Each number is 500 + 50 x the weight over its row's rms, rounded and kept within 0 to 999. Layers, rows and columns count from 0. Numbers have three digits each. The size before them is the row's rms in percent of the matrix's.

# down: layer 5 MLP down (transposed), 1536x384, rms 0.0561, rows 588-640, columns 0-127
# up: layer 5 MLP up, 1536x384, rms 0.114, rows 589-640, columns 0-127
down588 101:521497499460406527541490495498566435430491506429518555455515456473438474550473464492406392463521491494448523426532407512506514523509547541551509431480577526489479532531430575514459492509492470509442566514500509436480539502575548489514556593462461493493551447526490469461503393423471443544422547650486379511643486478493565524505536481493483534442560569517570520513519596603536490518435
up589 096:426533502519494476494507497475461557452489409542552422568513491448535455462591542497566474456477454409505482456535373455479459468463516584560534462573494541454474450508442484413579540407530620495525404476420509468482499525501508471469418478448512556536501581482479425498594623613476504617548510453494437500440579475376466415464486501525521555592536476521454466541447562550456550495449
down589 099:466507522599519441539490483572502507495548522473562466532508440582448497482613463515553406548593443458479509530497508524491454606493506482523469436552486482449450455500573568537509489472516572465536433521530534488484510442438470497501505457480469556522468544393489526460542387528570546402537511533516493529458424452481521512574546451479467506451459483561568561607477466487539607428471
up590 105:415565505493471403504424417511431383555556569523497485508522514511467498546509445555435456404565487559455528526557498519526459458423508515463370573513506448547568509568572441493587400514387416544428545394620530517502486434492545400368529558482513391474485568593584494481454502514487522486545534449501494495537444472485517531500493468465535516517348436507536451582512568589428453484579
down590 105:456542498439484527520392504531572415570479504543517506494516540584456457534383528442465474581466415402405587561574598497519583518491434416493471377450449503427513546594560530488538504487450371450508492470504546549419414473556493364450457479433444475539521573430546518497504462488524470410594515462601528447551487517522636560530470497516590399424477550573540483568477587628511426531441
up591 101:457506521513516510485430524448457438490503524473532448499519567573447523502506505562453492511518424547568525430568475465522554477509560509423467504510581427446496486430577582549426562626474508514500581573462482487533475404524532442546493605480435516525466460447458583518497521413551436484545444452547521455552553568466576576565466414632511542538538385502485585555489622504486489539592
down591 101:513457524543460436595480497460421565469560482508510477494462487488519503427458559508475551443446512516492590503477443622531421431481476536603504446495532546476468506446598518515528463465460546528591428672476607480601453478586483497448359536542480492554537572504523485468460548527400428381562462531445573499432626508463504469528389497506459451466473491524509463582524466438480491519455
up592 104:530551547467520404569508574502450575551446572450536550490565521409411542500536490505509499491524484453438450477416484518512520528417532505481380492511441532446433606465434516532470535515512525531532505395511561513408511417402520525434524509435555557554533506525549517511551503529435613438481472418497433590538459520438544574493445495491544515484541588557466489524578496543564482527442
down592 105:523553422605520471515476515448444536478460459506518538500558492487541479488493619454605469493477519427523504504491500460472455441454432527586466510581488488562503596441495501480453483491487560545584389519467490504493529472423502518503389454524590491431481497607426454529451511514587526518490539470483515486576485520497570460450466489494563544476582495540521541456419380426549544473438
up593 097:456480431563503525576500497514583464533541576489539492494528433435440490518473480417439514542544610455525468534432570493484494512435562502529511590624452437463536467472472507393450460526546540487534533559521521455431519456411512542570478538509530450532422502460502421492375460537497507495546525492473499489484459465385568515628503500505450506425520589559467488489497544524573471384465
down593 095:496495472569453508462528483399528459461464544466533417535451472408529509516483453532422460469463488425515553496474454556425492626551479477490428486576454422599459504547518538503498435538457439406453527384528448545550493501490511507449467510465437521448540509570401473456383425504565538488519464470540483547407529504531514449463499500450517506485624489576569539389537506525520530568530
up594 097:449387443563486365519486465480457501481547462485534469463587520490518525457566486606488488552460450465513589485436454509531531547506529431526526615493488456522547545530510548372504411484490519530547567450413513515567451536491456436413393655548467471529501553489566480468487469449453541607535591610497553501515491408492484493454515502480509454458483441488503579424514518547477556468585
down594 097:503493459479430550376609532398479490451492578565438462363490491438542453511489476434594416409490479456512542496527625564501548459521544431491505504523581516468536484461549557485460590583554597446510590432482530460465429478447508544466477519470553526524520453457506413544518568552515447508452466530462597512456437469614555469482440544464492553537540422455437454439481511532472520536520
up595 095:465493429529586476444472495566481462477552545593534502497490563530554513415467545477439454513512536428544503488561517567522416556538517450502457525444460460511606544609609498425509523492497547521511429499581504462566509418371584502521433517449535477541400490382519440497580553494466521552515493488410421442563489486507464460531561578514497456418415463578495441418500478534531524538563
down595 099:548450499615550484523421529530449501349509539514522409429426560502498445477509464486409454465587523383431474550517456447485579453549531480489444533476465398436494471476510428604478550454523488531471462475489572512461475400478507385530490518509580569450443549449504609520485441549489464518457512509580484561478434507519470571489511473512510547570370554489497476508532606538533474458504
up596 106:489454441502468513492513587600499487513460529443513454537578550501463554443593412477481408498506447466505564576536414541544588611560398609539462561511463515518387392451547432487463556578465495469475503382544443529515498552505617495521514519496400528514534527458435568467507473506587576462522550388516499590468577523497470477578466486469400480503508543469490495482456474518544582531463
down596 103:475527528480497474533476431622473362520484483478526547545576473498535570460482451483508478434547455511452567493516386517517523534466439547429476532440521417525484441431444514472501459487507490422657447465499557477366503507487615423513485508442527422490613527519462560441495499410532522591517437508594520593516502497410503430440413516447467450485571524420452513498452500498535548446522
up597 103:461623446462505616446475517486499478538538484573571472423526512450470486425557458538569482606351519451502491393550516503468529563487543421563526447490520472530497493572515437414542360400530522563488564496466443505585559438551458652513476569479500533534515497485460520527369529487444492551501588448411465458518540516518448516488480449517481588467483429545481462489489466499448469561568
down597 102:485618445465496337461517507403525420452419544362472575506515570461514532430565599509478496466438501529460522484517496384496475540528495444470523537543405440540485428519380510568356521584600453460491439529555445546511485440536423528424443487495502522510505488448559494538490444529447497450500487505454491477420538562455482427421438473469532594473595376477558412505480511504552507566500
up598 096:497508560515542558600363504448455510424567526456473604449505489522493462407536563482582502429501484569490557589463489452478645535522485452471470525586561572420510482549444551451511509537519520403478458555539512439446543456509458498570567543466423496512461505521392445449397557545387558485532463528574561455541456491480490416534496510560492534504522494568594518417504483481473498499479
down598 097:502497533452475554443432536510461521521579579484493552489511507482545471459449488452520546447533522397499528482540509548509541574568539411528516586571584561537513523440445526482515408465520424547475445562486498519436497524536525492446515493516520532501438533503495511503507493480556506497511509573534496543403407525417495519428532556560525478498501524533528355545509470456530464478488
up599 109:483531546533483455483495518476444483533619493414524497578490537502401477529430466392537526535458588437499527513541493558497491490534590468514435545435523532463487448537505550496465554432491517512480545442473561492481529525458432441561553530454548599550521534516532545501444588591416526462479611477503537470470554407431496586454572425450498494482463486480406527513499465577480543532466
down599 108:500444424532526500471488422376459559511478463485447537454495483530564466512484444541457514503515541421551481535452510451422473513448472425553465423549469466558436478474491467480549518501486543596494534519407462571491470562432503543453481592496491482493437540450420501501462524463464545501480522475591581505447470494607460433522520470474471417490546472617494560492544530527533434529532
up600 104:456513461500547388495489490495468540417455437584425519533427529472551469477499540543495473475433540481383567479538482524577455498493532543460566554417440452556525486510486425491467561485535490428498525454490518493530550536543506492579549488574528544457534520504399485543570433496440391497485476500507451564526544397425456489434550527572466446447493503606512667490463539465521529514460
down600 101:510469494545527459447460534537519492547515559540472471593497482518528507510553463432555499422510517451400477542472403527541575524522550508583501479349524541499441600477485475436455579449503463406453448449582485476524574473552450507431505544568443544522587445523527479551584427513468427441565575555561483483461529546394459526496575528535426441431449438498526580543536467425422378451526
up601 096:549453535553471461486531487566516565394469593589455503488544475432586530481467464487427487434526473497549446556505438493471468518521565443464554430528520470473618571444543520533509510472526424423533505553384457480399556473469581539549395483485506497507491535412410502520452432481517453453485561500514620473532535482459565564561465505508505518492461547446514524537488485542613481469578
down601 098:521461557527501438493487478511509491469445487439521435483561519604519569468437562494520420492508553540527503519470483494513539426452520539520475514560515383504460393553478490500469544524515519535465460452508522525569533511479491480491593525484457474492559525383524582566441518557504458437583576472493510474507535412542510543464530462447474572423505564470431465521515530491448520416568
up602 102:582513526517413489498524585474530449532487590469538570441393529474526585530591501450548425447571435507496468493542439602571522462425621523537488538501516521527446487522492480537483567499464533524531417575515584494524489430505562523424530521443482500469553495495543545579459487578504558466374471517495510427463496498413448510512558476449422518500576464441472527500474438540518405454536
down602 097:462550485524479482527512574551524478524534493593518557574525497521452556546500592477533447499504459541627593502531479547470456501480486552516573539534443470495408535442475515544533536526442477533524463491538520447545498443547502510440437640464514646458559478514375468529511490500491608532554543520460408589516563443510499492540526445485532534511518416535519466534550521478561490527576
up603 093:506547515363448433551453493463507448429506450468478458498505579515482560543537383420518573435507515516506465539447527520520463493518545463506594430544571565548504515436525618469441480483552505412467456523555537429511364465496552495436522528349556526468419511496565452469457472552500637516492499594548446406526467511536516524453485348443564472492504470491599500560461518463480477451461
down603 096:493502476494565456464484536510472519527570507409423514371498545484568541468447450490504547536443489438445560527533506503536505514514515580561545529503523475536475639442488535526541482468506562514570478423559490422407451497550550545553400488492498404438491526512517503439478486472543625428623553501585496437512474479512454532439548422525574541569498485531598463534440511516530456526505
up604 099:470500516520424579414496530565506498408466476391520398477407503527572659461530546464460441529440514512495541460519515538466472469508438356429412562492514582494571454522442510372502484598517544560474424518467536551500500518422556452469500483546509540487477493391565547586543473505444491439499419488546514516559443435384571551491458541481464465479454437463537555478527520464479531478511
down604 101:644496492489490450496463537413485447477528510450535523540568423455493548473443445620494438508450554538466538471456478397441498575582470474437573501546546537468448492521392526494507470467453499514517458482472558470545521549481482516487503564432597485501502558529477545556494535517509560499530454403562476560536544470383563559601519487539508466494519542501534458481483573536396525557536
up605 098:447492481473525564536594517499617589435510429436591484475554518511522525571488513576514459560444457383476545593492517503468467467570482464467458562424435522395511487614547576488591536529611495597464459493517530455543431519515468443432488503484482449428518463468468496514580452442523456418472555465512577545480514507426495449516419542493503585497483497455525507453449477439461575564577
down605 101:458514481482495509578480528491415531493509441517484444521545538663452540479496517615599527487503512406471497487512476440426434441536521551450461452464487508504373484583406476537561523531406479606534468465556479495539488521444522566494550458431527476492605443513485571539393509400527396489593496432570509522609531502577480520451493493491495523517440553540503519506531519466514525555571
up606 103:496505561510546579484494521421468489487468547399471493530399538543466529495503465395517515534521476546544473604581508475513502518428531427532391579449495535497555483366528467366453535423520489436507504507585415408536516458410447460478527576477450529450503481426560468431555584447473499555547463485601482435476471436521553513645568437427461523521495483492519461572473513516462350521508
down606 098:570527516511540484556536478582485485567492386475512496520466525420468501552385483489523456486513416585480601473455424524436495585561568556439503436480545558560482504598509483409467435544576470481420544472532518482572496466434453464501507500493409413571480504477509529515513496405447535355519414461486515539467504524516525474518480514477525453418527533502485500482460503504546516556478
up607 095:487562503552535477519493412480486600581480516474517512503488438455483491519494530580536536497476548494426445557579546562503493531482532398443548428505439565507501487366563430494448579512532498533467462500351540570422495424499527485512525461497600473495460471515498383474480537501433449489380500438515454436461481423553474489509517497493555467427484481516510529507577454599444530470406
down607 103:583542468421518525540461468509497462500471446455508557513507532506531506556547400501522534592548485407415625483554444458496510491492545524474579585486429502538557567433468463507587526492541486512408546459465543571471550498555527545586627569528485483492473489527473426591509512536461473587525576519407536469479451560415532488526568472509506582446536521502502552447444388493489436456534
up608 099:592467520532530497520546550504412559546545606479589489528533503510549537502577633474440522524553538518436536571597442511455537447541484509461395585577655496537441489435459420557442473488563453443457593546512420488556481450439463519576568523532494461548552542560569521532407495488546460522497492512485487474496550598523539484563540534571618414507425598516452545485509524515492516600589
down608 101:526512495548448508472473433511575485508454536501379537506601510480490487469498510483464479556445481476490485579523540535503527499445545521510456579604527533421522449534503615491545447465446537562476549552482589483539502491439598465468555501494476507580477526480490464537551459522483435496527422412473506472575467463540494539601550575428437550501559412485558496502516511561450504354556
up609 098:445548503462441571520452373538469505414539475574503476440563469532456504495513484443494526512540522420542533452474551555472471491496535530416487448428431554547496476439486438567477584469475439564482495503460457612394453503413563545502518476585457492549498412450577456520434529516530490621517573536537510534484511481503592490563442457459559379466480502506580513463536494450481441431537
down609 099:545397462468538495415374533571498434534396509503590561583378470458486532466595526455475479458440475470461603479594437623499427450582501542479483450480543459512526562505575536456504475452567481478557602556428419581429534525526556473455498548551475541496643466478498524485498481382560541488548474451554391559426511617403557460457492507423483521504535464494544504480452488527486597463500
up610 110:458585467389490524536434487460484460507526526465528537514520509492514525485489532452523529559527516439380458453517474570460519478530568481590451569591484488519531473428480456484459530490495468585515547493520434532579421473473525510472534481397482422506487477431439569456549477486500549533493538521561589444473547530447518471537471303559526401404538506375488474472463526458458473464496
down610 108:458510440499579455467515565388563418489565471490534566535539579439562471473542541584589569460520480474513519493466546537560421454462495574491513441486445417502504455502460442548508463561440503505413591474636483486536560507517464517468482539488478358505525414465502615491487429470476542472454576522478545539396463521555447420441477521525574580459586594475564517444420478499532555500529
up611 106:509505416566559510540490433520480522538516461448425437442444401431464543499517507486519413463489564430562456508483485482533518485452517551435439542428520598466504493428544504592484473502523417519508465493456421583467598433566499538506486511449433553483435449574480526506478404543462419520509511426529565524510503399524561531565480572490499449478467515582500529523513511537630500439494
down611 108:479498574500536588537548445530498536589451534491434480469545519436498557459523505478412465526545617471593559450474465456460490457448515589433529445445578480434452483428524456584528542483491502515395523481472520590530643499550383488492497567475475505530345489583506554563563430529519473468469451512471516498435570531549518483503527511514537528579408502504445486541545563472560491463466
up612 097:420516497531465509520502540462473422467454513458497535515573489499564596521521496430540554449419548480419572557412435475510484512463397542456476479403445568518531462523515501410510487502478493497547448504439551523478473444504509555443454447604453517541533520474504492527596647486481590479541487471563457482555555520570486501549443673420378458422539498528501524585471580488392473535553
down612 101:456517547488496492473515535528430518571509493458514500485552506481442450481554389453513508492506521452417544553506507403592467516485484463545490602491467545514482510435459458604406510580515446415437491503478546483457478410462507460533495599492476596466574508582594473471494568435573474514575416524403533485500516450575522499502503496528449443513503442615421407445451564573490505494539
up613 093:519523436505437435427539592445483505501481484440450502509444530440535478527483600533541505555456600455447435518495422506461481436519463529491477476429522604519354425418576445414461500481520439504625466369523565440519576557528522516483557439561480515436518586458507487493608533508515490500427512485497520513493471563464428580482521508530451505465488407521498501548485509576486459467459
down613 103:498480551498545558606449413576530505531480434481444529480553439565484434557514446491572491523463483542542546500484539490505474519508516464484516520511434446502435474497425565550510351484516479444498555628514522425494456397571563627476502476480471509623539558444465501484407551561542511508563533421471425469493570434487554502475508391420494456594484557564541492536489526461520580536473
up614 099:613433457613491488453517559528440570493444484589537535450589479475480440602452582538518453561504542477510439540449475497504468572553564564503502515520575509454453455516502534432389511553438447481537447442428491537582517575485567542378421480505459440550496490445413432420497439612491531500531570535510458447480486506505560585598508462431433476458520505478617502515529582490510508546461
down614 098:479487506553555526485485475475489437437399421513484507528592476587470519472520500421504587494521596550487508499537526471415475499450490496531455466568559548579503504528470582432511489414611498501413472499504475505430530528521483544544490426459593443416586556539581456517524490506472524378526386521541497523512570465469481614530529482507453476546421557412561502407560445501472470602529
up615 104:522515499416563451421374486519396491458359543486496545584517519510476507461585531513570495364490471515476468407412543488529489485544590507504536531478503477476499437440426524449457444597449426575482522537463519481522503527487547413509534482517427536484399508544467477503528423558524523527551483542442490473578481553509444419457590567512531503480494524487560417451541455541501514465353
down615 104:464438472569500554476428479502475571577598557454554508511496499378493548597554488533433500544616576511410557453499567530476547514448556439462463562532556410545523431386570461523524512496475411662454483508594490506461514544523428540471526506574452515446493458495414559533445532518516367485497427542542530495507493524478488529452513454447537451510515486516411449612595496541470534471470
up616 100:487516453478503453478559514500437533473402487514539515498551573516510487487538568570480519386428494505544484573472549484461513563497532543502459552523540643563499557534547490515403534493499436491522485425514479520426494480469619536462483516481524458474578557557550396509471463564553513492526466483462461485451481424528557481601453466526471528551469488553540442534514527415443630487487
down616 103:437482510485609497490520525392518587555524540541541471491460518410508518437447468525410490443516483556545678455510474458431484584542463505497541419561483594594556525482424440510501371547544507516502452516536480468563464485467525446495563477454415391431521464462492552449519512507526533533470491441557463442617520412553543480550458500502460454535482493494437504531513574513485504511523
up617 101:499474533530504465478520547489492510524504512458400441581486477547421503520592546550566501551496463497525558536402465453511493529437548508546549473493466489511514439491418612461496430519513434473515586503434472531534509590586553413518407423552514576504594475493534477411560338506563419548432437439525524581461516549524502419431487491471433561409541513488488540489446558384541465453499
down617 103:565463383489490514524470532518447559471618529470507389489507487532448596452510425583481512544392489486460439436543599526432440434486492445452507517578567557540608563470455489492548599492517563494549490515490526430489631513499547603493428515543512556513400436594483519515578602463502458434506550563606375482474558441437472480533487412452533449461443516555519439535568425454532549414532
up618 095:546522480486536454436451487529438498494454471548524393468457535470541567392519460385578441459537523465519455482439551545436521557541466515571517553556484551521607512519480509428395578502501561470420595518520492434501517541564466560458487556475510526415517435493517478578526493564531470553434551503463499547485495514505571510517505428462470453403445513494481491492502589536453495481495
down618 101:584484486572572481557505532503542501356468514502512456530504538498471422424543582587540589451523469536527507455478572476423442496554537481584428475498507551468496498614456434470540509498498536524430504523573498557505429456486478453490379521523475438419555517542530498431551554534450519492556552506529445554496579581509487451417477551546504477530498567601584484461463444502549491534481
up619 100:623541435488468571515397485511555486498518468370504445510490540459471394491537503533535542388614607574558421530449515486545545528431538491476402460462515481519502477471587476558583410468506520556438515478502542581460427427383534458468492456448474434564495650510462538474530550527513442500498448561453518463481426409461540515503540520443438520468505479390506464513496453495531468410421
down619 102:423489473424518507556493472497564495472581574513480512572521441496482518499394434515550554516454475485515550505484578521617535425456490536551490453507483512535461483466547550525517389459457455439470476530473443393363528552465480545506463506422566444489494557527553552495556498483492519628564471521464485466450540496481607580523542383592469435413501542417558456496456510467521454470430
up620 103:471479449460522427566439608562418519448472426487462461503470530487563531445519544517470537476503466555555505552505539534472497498453537561439506468474485438479540469500457550495591607512563402503548538454515491559579521596509524558533554491554421509612465576536600498577508537466592576483554549443516483553507506466447493418522494454556571471479501454530506583445500441476431430513508
down620 101:515461547503495480521391457554530557559586561505438535506506492421504516537641441549479479534502455485543470480454486519416563467532522576521500389443480549524575474498493419600518597494558469515507531373439421540352515492520515463510601449459562532547442424595516541504500494527529482507483545576497379562529425478410531536467646513558452514479469493441473572484554444606426469511471
up621 114:551430389549492560553545584561566594561469489438581503452440439534443503485568584499502542577555454506438521490533561548479497484530573482537523490486505519498575479617491497456467507559439550451470488432548461427520485532510462461469405561601524499481575560494479463542465442646510460557492475515550457471539556506467595500553554488620491508565548480501528504482416455530560455636486
down621 112:498557474479477417549481468491391568493498495591588476471503428498479576526505459577463592585497589478415443443491559544539561520467478513482477464576529552542478474511467560591560432424514490420432583458441432423464507430464459501559488449494551614568477489530542489409422406452516505430528417582559471508587497553457563454451539557489501431531529469542427479526480466530527526530530
up622 094:488459448503505566397448525490531507506509453480486478459491403533474492521365469512498507591479458620535476489529508482540551542486468493486507565535527420488536490525501509499409364493557525466455512537511488502490495527437491567506512446479522460532498590512590516384481509509549583504532424490511491528511604500437527517520502551479554428543467406482457519467473471584466466551553
down622 100:510568520487526496519435463399491519533493538516457544503539426514483446468416434396528546373532466520503410473533526465518462525526491589538505495462486472441539541511506487537522453523546447521475525441506384406544516478486383578504406453486398533517554476595440551441481477406453449426494404545479477577444492478499507457493525397473510556477495443508587466535423529550516497441482
up623 098:445509431557516490469492466461555499434524374481460567443517397508524482474504451520463523469533528470565538593555459522541463585636503500500452440416560522535581514525589479412527457504473427431554586389508471439498530494504520545445517616567433517450570505469397420462463426538478511534606549478478454494442472570480566492485539495565607444553539487537596476492399431530496526597561
down623 096:490558511468482509508442509554473450515511518555500492521483494485469517536422533508536515574458488376467472556427430558625480500356552507512473536430374556477535364483395564469464471401524540475482521485483442434504489456549458517586474460475553531530537465481538477456452510446525488542431546440512612442500509516443512478531577553456490516520572489586497483490501467510514570583432
up624 108:430496494515409434469471493517601436501464487486481460465529500518524460562565496456473428443607389454486536510540486427434531466464517492467519526545492490532422506505501452486443567489620436500496516496529443472402498525430446529554574464577458520548512468486484453541554543589589372440514498569496507571492477450583522527476546460498517576391478514487452548529489525608502590517475
down624 102:529465452446514469577424485568469502480540496474490497473520413416537496590465498574538503509556461516506536465459455516482518432488495496502486404516564496474501463500495457436428429467587532444537518435592481491485405504553451506415581429510503536430545463415537493490462531382527448498499558508413566516419492597588421501504473438387405425507506517506542563471607380555405492526527
up625 100:498499553542556557423500426510440452485471463497511415422466519472464474533419494485346536526535551529521396371611533441566454573494517420448498573556595454429551495553421506517404529569463467544527481477510487497502528485524533447364586482434520477504599510550492492477481504474395451421537476453604556411506505385436512450468416484568541434483430473488567493456524473572606501507537
down625 102:515521542490522513460440421494446500497455479442581458434406535484533469472570547558388542489524475577583444458517469475499458540517496548454540523479506491469558545508465556480498445564534451465429486521542468460591507466518518420449502506419537472567578437600491529505475550446489497453570568470460460518559432484481661476495463440502458417523510440562576454466532447549557554546458
up626 102:474516476496488451515475441496503497506466531421531490517514540559405478515598528524384467620552414454444478550517553463498598435474565563434539551448526457533470491616534563482499430500530469407499499509549447509529575455492416478463543437493483498535574523543465497473510515518472491469508586593573523554463580479490413466467507341509491514515423513485424482437489561560443537426493
down626 106:486432473461493511460529459487500560553488480482482452402533504553404460479525437467529498613534596496536554539476570508591474523477562500480492494564509397562552500406534430514476583461434596463529529507464462445580567491530544441528429526535477535543575518408423543484491515536466446507426548565553515453460489460427493608561527520482557483504530554550437496494537578446534410539424
up627 098:484543513484561511462476515453475508586467558494509530536497575557643395500531503477393530525508543456535509453468398541513499493516604407593494558390454523514523448470429595377547549447443434419472493465461532447491541558471605491444520435525549484542537486545572498416507553508520451472533457563478476499528478508493464469506584481584491545397524495423563506462639453449504463466541
down627 096:542490465470504487438479580472570592403434518511460409488516541421531524402492540469461435522475547445485498448531525585534556444543494483605523462480496478524455535501433475461416395523476475534467490549472486507577466482430464535436487501541490583539397441557550489563407552613572580548457573512518518489575526505550496416525501429448472491422419469564463520586474537484551483498587
up628 101:485595448468481535523471460426460462432582521476454456595430432483483408512473455479509436510410606495515577562431464470443630583560511514494558478435391527521504499483525544495528527515516511474552442490447521463477496480549559479450528526515497608474524465450474451500505516521567539441518560517470490566464511544562501508470601597515451460524529538461527528429535548561420427573496
down628 099:506469528529515440511518553506516462540480457559565561498572470560448555530526585456583578586466400482452458517445531543493546471460542547531482509453523472556635491485534518524394603482521520549538500534527485521458547517453523367520414483538453518487531573444486515448495548483484587518535521552550480477493585568551481524524507399451409566494546509476423505565538533495431509437547
up629 111:498451520450445505557365483505382446474507546501421462472566545507498544550403553562471577427488593498527483465429502501538560497483494498582445556461451565486506491388494413511472532530406449520482458481536518447443508470494516502466485469512477549390474497530475454558493431467426526551512498401461428468486456485544511505548526504534488534424504557485497487456572507497504437505376
down629 109:494556442457514533486477425383440524455474492531418575470482538460492478532535503516489469470482555454421439628522488485398398461568551465465423563543442460498535445518483488516451467419435450486521530462521561492508500495436524423492510470554481545399525518511431505617476399428609488489527596485409514428494479502515505515490472495397540522495495536579438529467568616397451503609523
up630 092:482500485516436381548545441473484453419553565546550536505505580566469450427570558455480532434464564543456527462606557449511497486504443454545491548564486519436553538429463566520484454515448515500458512557500534532507546465589529487492466484494487349440550515465481637451480545569547564557561518544569505504570588533463510598507475504561600591427490475450483587507527449445516513468582
down630 093:438403447563461503496456503497504453504575551476476550434495514517465447463489544483478488503531506507494501557513476522507544424602491473410403475489452455517462526465543460454340567535489402563518506487495554504457520472607459474464438448484466367472516423445509544534430488518570504471520528524531460500556604538545460471595456457378486525444555412436401478536468501526493427436542
up631 108:406460528504380471557557619587425565536551457518558493539528573442439463533473508438475473578480532532461547506419522526582508458510440458536468570508527440501584474481490572497503471508559422541490505484530421526523446496525486498588553437544487486496601570367465474522573442498524587570494568527511396565494569461562528543556457521535570503402426462571560505433597423496583504426464
down631 103:453559542475412471525528544496442496449474483544494490489543416371451392452500511436472462507501531626395487511462477534452519480456439503556513575461491528522512412534500565507526480384500520504428492503429508494482437476462538449495564524500496450506547478502408484520482460477575510518512513468603443541559515501475508548451518433524497483486423515570496597477478423547540566440363
up632 107:562545481500467471540398587498435427465448500546372457521502491410550475470518517445527469489514497573554505531435506527471463545551422459459493605427422473515534533505453497594421554511538513434505533509495488365546467472532453487508474539455439584444492603540494443504531473455496497524511539491511501622394538408540494475454381586429532462470567453436475457558492536515476499545523
down632 105:559497584489539457578597497546484392500502546402493489554594578553526519463502417526523461528526492501529520422476605586498490446568460544533529521472356462427609566579491482556475496474466535504538511549485522530534444519491514503510534533478476506460547486534491517485475442477530455478421552429497559579426481428532522494462363549594459483511501572432546466525436625541542548627515
up633 096:524472545550591541545531584473506444408491466514434550437412509521463519566519420509509433555462426610510459460543518487471465537432539454583490408457482486541423518467521455534521543524555400500563483496555539586437516449508491534420506485448540481534621539497517402460573532508525510536524567481540556508479454542580510531622548504449427549548513495542440474460526393535528510564579
down633 094:488420584478402458416529504483508524549497576636439486455482560467512399558497517508532512522540486375525469528511499490479520558473453540501493422548542464478425459510542505553449505329523458607538488481536602458485426405556381522473502522574523472546549523534537495555505549472424450483466492581575516498522540579487481526546516528486469477523478502436475394472524504456546467494451
up634 097:507451491503498517520470487532518562597391406529468458485477562588461453504430541506447482353496537481587477516598542540479508509534518505446473521562527530502576480504499507491486542473482448432471434524539464578540503524421462388428480538472399466530524520527459471480475588471435532494573583480488583569461521431471597396501494486469465552532525525498503455518451474454458535538512
down634 097:504565624527473450503516535415573470381438428383527472543523511424520588470471485526456411463493444506585522405472580433538585471610545468474492513493602471454547514399521465480492482568529458482455428435547445532467483538439640484531494502468510533453498479471528507529348537503495461462467498510523497538475552496436512520410543490510476424496515488517513416439519481591489504542408
up635 107:490414505420515559509475493396330510548532561548579550554601555584461570477519426481497479538490468504512565507469470549457491501397521588529532474511492542527485541516583466504504481465520553502602526443545447562439534492528509489502505461593536510537571488430466455466458477463513449429471459490428485468529573505415469458637456476506413472511611554540497550528538519474487409508499
down635 103:468485423427475451381420498467477437450540489516516446491519505457564528535539495593481428437483386490429558497547421420492491444503537473469497533531581539607487474500438499482512463503398521542418473509469554566449524482504443492524546554483586429491614510505465515582529469531513465535515555368392574500547465540516406522479452434542435526386534544509560476419458475487448450509459
up636 098:441539440519498510568529524511530472470534573491453594529530418537526519528533476473440431426665546373412444511487463473552469464421616549522474496468505525557558536486555521471414482542629481548512561462553450556508531447565546438476538527533537511522566499478543419457534520547427468545502521546390458533481495455500462506499381464483534491496426424501545470433483509468525507502417
down636 100:432437435496442493496484572478522440564548507541419500436540482398466491489532519586485441555448524440514547482477453584511478576636487514541472497543485501559458505589473444555519452469489564510549482542492611455505537495470477564514484493517499519394504532442623422513515516448479415425453531559403489486413503561477500598506504441460506491440497553433490522463416547463497596571557
up637 097:483554601481496509532494393516466573464528494481507462460492580469502468538514490566446581520476424507586535463500487431539574522499503543552487398555494495420512573542556499492437501547435462447471656563463547426502561491415496527506440453494474410390513549480505398490533476518448526532503514576515498539523402510484509406517486452497551429596473625428542557630493451456447516502476
down637 095:435471508524503459516477501535542590447384450491465581542423491461466446508553601585501517439394526439532498440557508494571359603554573408430512456548418522539456539571452445533435495440502509466509467535430423474478514579485519554511461561450478382376506416575496476447449507537550491582574468472395485412535558535536515578449541457538573470484452450481498404547478474463496472506442
up638 095:531496476535550540498471442552474498451450488501578403466508477447426449463440496458475445444501602467491469468460511495512527532539501556564419602537599465436631453535485508533527589513566579585433464450507475398451512567475513445425527518464508479532506502505458534402516431467491587478526477474508541441479515475383522528585443626432489532443489491481584488472511464493528512504577
down638 096:483516559527580528503433467455440440547404492496460564497502547406592447556516414514512520501526598605484499454500484531589491551508513559486543373561589541506457572469562498533485534506588500504571507623560489445465500591566519447548465516541485521421504489524541461498526509472485469448560509600456478500539519482460492453458507466461583567505475457521492439437553436581552550570529
up639 098:459523472456389465470546468515498445504460490571470469506521474435545509362478477509439568507470485526589586524491542477523473502553541541566565469490589601442441461456515558548496545444533572549422404514481485530529479503457548497457505504531475503561605439430400430463651486613477513436531549432520491450413472590496545463519533524526413518483496466481453542424501444503489402457502
down639 098:453557517487563420541532431521535515503474398539543431543425475490494486398476500514546531458436581547497527434486574536561575539542487528511528480499547460532535439464524499500556554462520517515493470433497446508487537446520466545512446466536518397475457536489442482462491485540469574488495498528444462508518547426496449505560542536501521540527444507518473542468507440493527488533549
up640 103:520516454468534599487572558484542509528466436503538575477482469487492307528443444509469539474529452602512582525533604417475464545482476583350570430521607571522459534501480491448411577506514447449534427575509549423504488411426471511524490505539432446489548494468468512536529498538494394467510475453506379463516491452455558440493516440430493559501633456528487566546523396500524395522540
down640 101:546427548563458534556539554512514473464571542509522389542435509602489562442528360408581506548473495508483431513493529545471487538454485511533451549447455484513562522505508499451496401461501491481453416469471494466594424572526582501532493529493515526594520518387390564476455565510498547571449524495523486557497507499534462431583565583500472493583464432428454433524548510504516471485517